{"n_layer": 10, "d_model": 128, "tie_embeddings": true, "init": "trunc", "beta1": 0.95, "train_tokens": 129100000}
Each number is 500 + 50 x the weight over the matrix's rms, rounded and kept within 0 to 999. Layers, rows and columns count from 0. Numbers have three digits each.

# layer 4 attention output (transposed), 128x128, rms 0.451, rows 58-63,121-127, columns 0-127
511497481427491592507460419527503414499530537559442465509515553469538491499542494371449481550539507505582511485459524519503601507477529487505499403513519488531517534501448478531540428472527507497473518473458454507404500500563514471504448500506478525420524450438556465575488466514508571495498565497562457446543531483532546467574505543498554443452441493462465505547502470443503472463505
457495519472438538531436501478467442519512514526479550506555535529445506544535488548515498548457471475478514528519532461526536503539467519547540488489465516521519433493528491484446544508450484473429470537490494506568594395545414518559441526539488533468513472430482538506534503472512464493517485538535506502480507480496443499517553532502462569509575546459501496477536477511496495453441
461509487506554400558478427431491497500532548456552484425545523512460498482482500516496466518507578499509575568439508444539455549437499558471461542472525512511522419567456475455510543508523528502543513511468520522479480508524484459595497458556478510557535454503495440448441527450510493474476526496443476405482501553494560516467521483433448547557509504445582549532504519538574550572496
518469412533449594605536554623481630414429367486435478528655628479444390508520485476540474430610385491493458530594484585507574573515516468433497538547501447479396562464545544436547479488389475518464451580523417572449426464462552404428453603548488526422615465484566545495505529541529562409626522476542568492455515501595623536462461523433531526504411559484512482562543510503554476403491
498422498557506626489495433472554449501454589496453526501433533543510474463473547505459468392545496459624483552583439565489500511482524461591440539498440486587534584435562448580551514553608551526461475530602482421525538515626477499575502528491458494471578461482493449556564438605455537555596448419459543581564484485435484463512522581521526543500550430633442513507488477465505448423566
473431532575562516558512468529521499504456553498514450522556470419490512488517525452549503439436445565535547543510401543492462574489489496477550539463405484458482470501480577514453539530427504549543466504513511486524458618451543426516469537529540532437525504397448515491491527486524494533568436478502479493499500549465555462358479460473498463532493481580556483526425553524516564537536
526597444494526527521447438408595547488417519447517518547499494433542485493548418446422522548539457521577468465431522412402546468504521451429466499471432404476482579516484510419468514485533530507549440432557448445540485424449507576536536491454516506497483494479476536463535417607486612523455492610515477536546583483469443553472441492443482437544558511468458508510504577401480425504533
487594464530598490606523560526491572380405441443501558437531497477497436565503464448538593533487332575473345500558564537377430436523493597504475494490427528503431562509562526464602451517471379440539441510581594436542467440480476471500566511476468453481483541521537445443557503573508504537496570543503509565488422442553583581460419473521451508506532411519454527487587485508536561491441
522426449471498406556500520515518596475453503585629531520487363475499461455407653468559428377536502506504518478492522506501479513545454440469593520497547425514491544484494500436464665542487550508539484393466481464521543485413523363377585490449492456428552416504394472573498466493557431584492526476521546532535536416559586487407380533413511428493475472459537511614524642422414423594547
544494515559419556534437600468526531438468511505519420522466465451492414479520615503473593392469500513419409442563591563466493453467548489400484494537489467546516490566438555588471427534406482433523481402556422548564519516457469570446561579397522497377489595561553555501584489605504519471465429516496501509409428552541524604477485522501374501453514585552420664481484444529506415432540
414494519455487478502375403464484562535550515446542518488514491422490513538537544492439461459548547517517496521551535535490492506436523497589416487516551406497478522519483436509493484486526528532511570521512465617459495540539539530442505419479485544474386479527469455430450461511500534484464425448545510456573395503466504522477455506440496482489516447476517485508466490450349467462565
536572440474461551524586563474519428483528590482541507481531564557532465521523545435422500522554545568415522529509519504541474517544494519500476579570510503556536525536530553468554472460448445486474551434504561576522423483403572522415393538480545507448530540492518516406476493549560491459489509503563510552508465493439433581478538573538613440467450539456461529545472424537510505491491
519536596554556507561556412522395503531466443568546503567587599435447426511482511499531543536505330488523494408416551447426442497517451457459446512527548393472486555409464409470575515501494479535498484543618549352401464374516586481519528464473550557453511435417638464511503450468480405434566486511483511519568540539505381526469501583428570494466533470407509507473451518461422570582495
# layer 4 attention value, 64x128, rms 0.158, rows 58-63, columns 0-127
448523485529398517496490505559450564464527400570340416516431490504491464528475464423488522507503483490418508525553572491458552480520528492482484479569387519513445513514542515501531448520565499440434446489478514493481483525506492516575509592473417475529470496517557537456485512623496628516477516510527522370430495507527611513536447413532482533474447572576500469478474466491498504435457
430521558524428468513511583544591627543462497559527526470396453513460406539540492582501511527550498499465470581454463516531444570514513486482505472513509482439511514460512484517523585572478522495560542532647511534515516486482507484509563543457523468520451432569490433394462542469534418496560423418464508513426402444480504523508463502508527590508519491487399543441461512553488455469581
495538527515451557528475555528473503380449430435492526501548434472410553527451439604469524470549556563538447497519542570459537436448542475430518394500529603539534471478558407474516434450455550534506468518512399539446497545447440511516459540478497516527465557526481470473481596467415468513558401511540471382487407503506525481480500556458488526506469525550530525479571502480526504497449
488484478520548495563550574452494562502541518515561519526554554589477540483600464512533567338474431526499499573452489521442485548477554479543525394495431398524438616576465491369444527403496479422543463537545578472529522618597585453504453564477385478585506478447487534497476528520476367528536545583418479505512496587444484583469423609568451501433454442557436431495444515442577396436526
499534450527535443432500510367450494474493505453413563532434512524565489520530452508501510476566486590484414350570585539510458492480538542477489454586418368564488576470597544452534471527510426500467523434530530449536450524457572376546499468476507530506564560422513455599482495496507593578511429482543556558555431517532515567583528502443482512578481513598535533537460510531496547513558
596512450511557517540442487505477475522532573485479506531514534540453441456487472529442517559543432575371529600461526554494524540439499570450404531418439569469509507496505559560563533529345483437539515498549567446509508548532556442540492510445547501503416443435517448449523630542485542547550608569444511521556524472540486419454454569508504448507466482478524427448413397472390512575510
# layer 4 MLP gate, 512x128, rms 0.155, rows 0, columns 0-127
475485456520441505584457525455449455552518487485459467474541428595503515437458526460518495387520464494546525487554527445492488537471436502536481534410493523508494479407475480495527515531510453493457496448558426509596473444453434444552475539508520488431528493602458466428469519463507483433486486543567530619421527548563481484498460392596530535480563468564453473476513555550455507544481
# layer 4 MLP up, 512x128, rms 0.159, rows 0, columns 0-127
433503552529518528473552441517435550540487470518389550556484433461512458499428555464487489540515473441429531506539465472541475429513505519580558491504510542450480589491519508510582485552472555456487473552421511423489520476495546517475511403493484446571460530531518531493573465575468473527556487503480467479470566533446432409483499542535412490517497530516573533505492510447551557445395
# layer 4 MLP down (transposed), 512x128, rms 0.148, rows 0, columns 0-127
389555610492534407520502463438523471487600363435477363498599457444493588506446457522580527437554563472494465527444466561485624447480588494526467468530497481483493571403510471403419448508524441467491411503523491473527550499475537446508460483494525424548470472531420502566485577537521487546444544551488501507495560524526477567516494417475605485461628561501377565493462558555450439434470